Part of a small language model's weights.
Architecture: learned positions, biases, tied embeddings.
Training: a variant of Muon for these matrices, 385M tokens, 11762 steps.
Each number is 500 + 25 x the weight over its row's rms, rounded and kept within 0 to 999. Layers, rows and columns count from 0. Numbers have three digits each. The size before them is the row's rms in percent of the matrix's.

# layer 10 attention query, 384x384, rms 0.106, rows 0-33, columns 288-383
110:529511476499508475494473499516509468471521493468508521550519521447526517487471502487448509484529530463463485518532528526483491500500529529483516525462463479498426465477484471512497507471456496516518526448527484511499452508487471516539512520504537462507472504497547517474522503502526510461
117:529443479524502503420490483485474581475490472472494487504515503548502494502484481479483469512498506534484519491499533519520495485482472492490513508534499511448479524459497487487506468509536490499520520466494522523508479473518486550515482472526531463558507518548531521474487483485474500485
115:502497500522493515515442481556500439537473497494486546496478490510505473526478526517502505498519544493480540417518495512462485495469477527505477491500513514514510459477494498508558479492513522498456475466512527503475531519504533481522506546480473513516524463496534497470469520483521502525
110:499479477518505505509482507509478474489467521537461482543518481517463470506520500501499502529461477484479490496518521476504514545528486509505497508522525494484490479497507457531491509508445482505479532510516525477485482495463495514485550496482500490524534517491486485503502506490503485499
110:502500539484501515488503517508480529519528495524462468499488501437531500497517479500478489483506511513542473479490481500458522468479515491500489511484502500484480512485498477491520504475484512502506514490446496532485455487523522502512454515473498527483494480536534476526511500501500477469
110:502519506526508474484468510496474503494522536479497557494516513492499500487490487521502517480529496488545516511490498487501499461523450515517469513458475488487501481500475499499494492495456485527463515509517512499470510490550473482514442483525513494485513539531522502526498459479502500464
112:505475525461518493479490489515523537541520437453458488509526510502515476487502470529514464478472505472490523528531416502506489494479530511507515539525474474501471477526481543489510487521490480501496493502519481510501482459531512446488533515456506456474483516496503484512490500543487489487
108:532517489454476508513544470500544542502506494512531520479484512461453491485460494465555540475502473522507516519520479527502492530462498494478461518494425525544521522490512506506482481441456514448496516488508484502497499472506457524548508502482532489473554523539511480517525489503517505484
119:505509488529533502523498500482492485477493532475503498480543511475529512519496534468588493535538479513482467523481497479480484516518490472482499416490564504537505501461447474498506475468482488497482489540496471498514507520503492489443509552479472527474488529564505503476502480478488496480
112:505519490487546476472494543481471527487528512518500477509461525481499486505446529494504469469476521510491494463479522486503492527502484508482546474482507462509488504521532480501507508494495536518462484456479476530509521537489503518488479491511514522537485484512512475522508510513450477462
111:501487502454497480513477481498472511493500489513481493457488499535516533476447517498510535507462507513448514510517465534508477505544429519535527453520538476515507536494468509478476496468464492491511511456481474544481493530498469490520473548455526523475509516502524511521515515497505517452
115:488485518499490539549550547515493493450531505498493514464503472466511491480488511512500493513509504530495463490463463492495501529489535476460488469465475458549418479467511515481520511506515453508506515535473454473504500468492520522507524545529497545533509513483508484511516488486549520513
109:503426545523485506562460482537494506508523479471476508521518519539479552513503498487522484435520456505488491497493482489492507500491559493505470485506524486507538514497492505490507524473457456506563484496521466529466547467477519486492494463493487519482501511486544486494502459495455465509
108:463527543471500513472556511463508465514470509535537524484511543517511517520501547498527502524460523460524530496514470512466475438487565457527500557480495492510464477474495467526466498537470525531471495484502497487501479472491531517508461463512532507527538487526525488492481418456541552469
115:521460540502508451475515507491529499478514505482495451519521527500509532501465491521477520498455480523508520513500499510454509474489523481505484489512487545478515503456523503547516512515506523490509474490420517504569504503462493482478524493518467537499517502492494480483500495516472538510
115:511517488496479481505529491496466514549510498446473525524529487540523524508489546518470452469436497542461502503465483508524543490508494514502490517508489538518518531494517500486475541503519472482548509546487487496499502456479501478501488469454515473520497512489452532484505483500489476480
107:445496511510526478516553484490487475508497531481537434531479489511494443445442501521531508532519473463481512515489530503495497512555525493484515459486504527489480522530493479501500485549488507506460508530446490480457544475560477458537512519536491513461509545537476497498488481456505449530
107:509531466480493470505509486526507493480516474489504503527490465534564498490511520444491511471492562518474523516515483516467500506513492484482536501516508535472465547508522504486460501497493537481493484499545473488489516484513483504495532464517488479487472521530478483501523558501516426461
111:508479522492471504509536535471489512503496482551547527514477516497440514522511514474496471509492483507484467493505517495470490479473473506501496467529453520465496498525529544492501459467485525532496510475499438457478522520532494521461526511527507510503552505470502513472535537486482527460
107:521518441493476510530523479508528527491518484500486505475536537471500497473504447513506496508526522530476518480489459471531480475491480530509491496499482496465523473510505497461484534522517509509451495507518513443493482474510489528497492492543521446488549583508491538515513516535504511491
110:512503534489470481443488529506529526484491453529504529473490483486497484508521487489534482560470445457484522493545531479500511452526500499483531479503526497502463547486501532488474492543508526501502470511484471508480491457467513527480508487475492496490511470529517484523467483485520550491
113:535470482478497519493496501551478486508503489546502542524488487500533510490429516470522509490453483486513454472461529508491534514475473499526492495441510540521495531475488478520509521534487526520483536467546542504524466565506470464526500532512476478534533523507531538449471498467470501500
108:501488482524517494478463515462459478550553515503488551484461526545489514495478533527504473485500480483511498475519488504480496488473505500465503492492476504509461492503473489461495552510479496510492517502501489510565526488517515485508496507495442535488525476526529537490505480490439482477
111:473521531504495563485488472534492466528510510487532515471478508477498459492545509477484500482510512513508504504498505479489473447471508493525503485525491492516501484489485502509566515503506483532502548486522462507509531512512499461455486457507496512500495452484480449482473501557550529454
100:490520514533485485535520515476480435495458499484504518501498486469516493528556477512500512496492513494434486518481465477522492527539441482497505492480494532493521502546504515510469481454489496494492463535515500480490503496522479471473491487514503515501543462490534529490499484487475501535
105:509469454521492527472474491515521496534478499514499512482523493464528481470539486479512478456496479493488467481475483510517498480499488479468489481495496512503469539512494510483491458518503498519470489506514505501520443488492470446494488525501491499488572512531509563469459484516509443534
110:541494484480476469492490478487498487495504510488489506515473544532504470482499520463513481528517474505514493500483499483513515505477507532531452518481501539512491487496513490487475485505548490469512453494512502521467530519552500505549486490475524517555540528509511539507508462497517526481
107:534485518517536503506503493473531525487495481526529496443492473537524501472530500528462512492503500518565481501452474525499494480492481500518533504480504537509533503524516507499456468517459524504487487493460488506530539469502506524508511517542484474497532469474525495484518532476458498526
102:475493519491542470483534489504465444475492526444497495505466513479497494529511513534448490451491521458496516482513517499488487506528506551470500507469490483532488527487505497488457490481562500507526499489513518517480504481499554499460498491502488537479499501512506514518498465517519496498
107:465505532500549500477500504507489513491513494490485473485492512501519538492510446484489453503495464508486498504487525541531558481496524500538527547519524518532478484506485548532483532502558544534474484508496526471485543495469518484474515501515512520501505462537550481505511494500509504503
110:532470522559499509472514507536483499473471566536547497517489461470461490531490517535474500515547524455492494483483531528455503545476471492494482499532489522516511484502509464493465480498476500511532499444477501496472515474480474499495497466563521509532507503501510454501506513489511503494
110:536485501511552480490454477508557479512456560502459488491499477546494514484519528444531497536505493543506494510509500482482528471515504500488499487496505495452470447476522489499489471517501487505508484515470517480497500487486440458515502490491463525494539507507498523480473473454518492496
109:476488463483522482501540494498476504533500507545496507509503462488503524482480455513515490495549517506521492490476489517478415529481539496518491506474512498524497527490512503521516539507493506493495502488480488488500496498525541496510492489459475463493529496513472511512510499512553532509
104:539465472510473499476546489488461489504463495507485518472496516512551498519460488489499502526476479490505478510528496539528498486531520471497500499472517476483489480525501480434528482490499463515502472533504517488519516546510491489504490473473537491498497523468476539521444576487529494503
# layer 10 attention key, 384x384, rms 0.106, rows 0-33, columns 288-383
113:501495501496526482470487508471490517521516535497465497525519518487506514515510480467457487502502569469455495514493504506472492461458516459458540509496499504492488493504472483493507489487499519514509521485484517500500492519522499515498538503488489501502531520478525489492515531512511538539
126:560433507486488483507536481503491513500518506474507488482478477478546511491515477521467530476494485555496498488516490532538542526512490479557549542509528492491509474464537538518533524529523535479472489521493474524482446474508544508488483498543524458538514526521484476506447527491500479505
123:535555504557510513525463508507448518531466547539508513479500540493479469469465452507479542512468490505506499456511525507489526500484512511496521508482466481511518469473490481497500437462509497531521529504511488506452485469514522501512527501499525506462522484471498462481470482513486401491
119:463494509480548478522440487461532479517511524454462525527466515529509453490479471511486504528509489519491517508507487491517488473491481507460518514478490464489495496548506510472472522519526496501500511510490516515505462474542461528496476469506512533491497475446496506507503488494507474490
115:498534510502494474488475468524536513492523495508468460454475528487526469473486541518482501479501539514472519510516490504484469521529539481482503528453466479496480512471469465508526512496484503524530519509501533501446496485481517466492490477500546492424509526493532558503518497524505486480
118:496495503492536507528491484503481517511501474514487529511499460481492520556533502523526492474503504525495521483424489516503501524510485511489478514469470524542474484501501475501516478506464511515452457498468521525522529455506502461532492522489514479519503529511502528502492457481487477536
126:509506521512474484474489496526466469502509479521455509521542549502548497511489500493542482505483520534477507475525522482555477480501504463474457507569487523507505525521466524484489475508457517515551454472464537583487543515492511462520530501508475494501522516492487473514497511506494468519
117:520512516517486542456484506506516486525509492551480508503475499489481533518476514492519491504486480487504485491482495533487501528501540518478492504506465517461518534488538477508499495469476506516455494462504491483547543496484462491482512522488527504501500499475499525529502455507562525474
128:495520516542502527474513504502461490487517538514489504471478538542488525494478527457500510567548470525484501530504496513536516523515479487449502474467502508480500514498461477532517502518478460517469468509513451494492494525505525512467467561474493521460493479498472540521528476497528479533
117:494518484485527491499522484467503527532540478491502477572505554475486512499544514491482473472469490490493507537494496493525533493506480470531519476498483537502501492528490547493497495504526523535483491484518487473502488531538483539484469547444502485503500489467502487518487540526482455507
120:504533517498517514516493505513552566498566437466501501505509506493532481487475512502500488505532540509462540533522488481486502499487511486512504458460502540479510465492512508496480460483514517484518539478484494497566503528522519523470477513486552509487529550463455527457492482461503498519
124:516519488485503503450514517513503491489503476518476494504501521508461537523508496502529528510518536502494490495516477554534485535513528508518434506488523476518519488491515530471505468511506468495493507513544518494491484473487491502444502488506484508501516475507487491511516503515524472492
119:477508530543497513513480492508473502467501464543543530488459489535512519500545479493551490531515471494525465499518503482545460490425536492488499457483521483507511494499488516495515546464519485485549526437527499504487521483523496530511545521496524525516516493488441475519470497498495524469
117:480513541497457510512537495463539498540448500515487521505503503518481516514466518525499456486496517485539462444486488552531527513498522469484501548476510503507454503494515480531485480542487519498500468514530462452476504513540545547481476476515489542504486496530494488526502492473500492481
122:529489508500486487541509484487571524439506482532485466497504502472537512531493499470519483522518507556482516487509475504510495478557526540534524494522519501511489494511477526482531502513478514529473464450477503524515548479500514505535450472463499508473477502480494479498510517541504556476
122:460507522503496454492508538516482463517476544495507553480487526501504516499468510486508511495500532486490472473503522488519525503529488485551542526471467446491534501506497503491480544477474555497543504525475495549491518433452524508574506466483468455497483535482530453534507514482480478495
113:495489497497489480561522507498474514514518490477501476497483482502488491468505457523488518525520488522541535513479560505450531545541478492529474528518489534525530532502505503461507513467495479496500541528475528500505536484497479492530521477530492509460489497453508509481517486514471469508
119:506514519479510501433511492468479533481470491558475474538507528573506476504504533490467484486537519502512519506510513501518531528502496480504555481517504505506502470497508512509486465497489548500489466537513520474462560486473524510490477510503496528506521533521481506515565508473515477503
118:486523486501503510478506485470500542534512454493497509488455540535503494508501530453499498507480497489487508526502480523514493496462506507523498466506495502479526497502526491508458502471496477481491527524475499495488483514509491484513499534475490543503502506457500494488504497496447496490
113:489518492534482495490473483494481551476481507509539461518533542496523465531470512488477484476499492505506536483470504492473501506430513511507476500514466465530559496491476515515497541533534532487492471518490480484479457491478484500434521493503487461514509497515482532524522476526519509502
114:489486512523476475416509497527521552470490445537514528504448479476523467465522489537527526514510541548516490511473514475571525455568524502454519482530485486496501517476521500480515506503534513516488478486514459505458494500500499487485465487471513513477483459515474505492550508484531499489
122:509485500488531511498520523493479486514502502539498524510522514481529485497490473475482504491529512523508504518461491504528475514504503493542451498475489539515545464467468499545512470497475545525461505542516540474475494492519528535472545482466485464476427452496498514508478515483508478483
119:476494480499538497495477495417527505523511548465497510443535518497497512519503484462522506550490480513496504435486481455564460541490504495484472493509482500527531503482520475515489525467491492494492530516531507499475523512483538492479504508459529515487518492491512492522482514468491482529
116:549527505492505499506499484511494480540479521505490499519513493513502518499497512474496498500486494518508490497474507464527476499477496484518456488503516492478477434486517494507504475518498498516472521482511485498502516546496495504493468475519536531466505509510536434498485517542500556535
110:532482500510499534518465512487469495480490529512512528490476512488492519512457436527486516473516493450503493515512478453479440546520472532511517499527544496503554510474512510507486466485472456502500517498502459482509503544503466481455483486508490468506527492476524558491467492543466500528
114:514485485486491465534531494543487492473498521497498490468505496488509520502489504456546464488460515471523498487539515498518495500487513478494528488517482501515466510487476501529513488485497492521418454480508481528511516505464508473463547521498521466487509485557534524495515486493515475573
114:517474503471487509511488496445483492485476525512509483448487538538503486471511557488509477480479482468505481523487534486552493479500505511533492557527505515473518507468525472493521474516489482534499486498501479497491473514488558494510472500465510484577491463506496533519520478537501496531
118:537501504482479526493492480511499458504532504527529502495501489494510545500500482493541501492484464494488490443514500500488477481557451510488515487488528525478514499528534523545497504494527482525495497483466532472560506489456490529485536509522496457524480480520526495476571515506484499508
113:493499505504515520513441529500501463504539544495507478535463488511528500509439480489495534512509516513447511526487528545465485507453496487480474474473467547514500465469465480488479536515516486509496552475512479524496513476480538467486523487470504507530476519499456497525495485542497527539
115:472498515512495499490494519439508515504511502481451500507509485508510511464528516547494490508545519523490497498433495546563550475469536498521483513536520479477494503494523527502513513482471509536485520516509470504480447522513500523531523500513523522485531518503488510492523527465492539511
121:501537526492471508510526522534483485525494519493493525495478457517476507526452522495472458539503446452484511530486466513500521529494503510491497517526503556470504465522511469456461537513495514492537514493456496472513484446489469524503485489498491485527510484476520431469504483507504485505
117:513502518497454497536504524529535521453476490474458489503519507473520502498547485459476512516473494549535528497523533451510528477534474506490513483480517503504485484510512493491468498478515498518478514535504522522481511518484478484484508543502497489484571492504488522519502502483535510506
114:511446485485509502500537489536443510476497476526468537485453451500474504483497524496516488478515525486518504473495483480479452511539532460494481536483498470508544490458537518505526483480532508530508517527527516518526494513530511527509516536525480470514523514519527542498508510517485486462
111:520533480503504480484508563525511444527464470459502482500485517524497465481543522506492521548509481490512467503535513484560467518501559524504493555470501496528463527535526518439497536513527515501505477474537516481519500498511483470493473467508497473490494522518479502490479496538519497509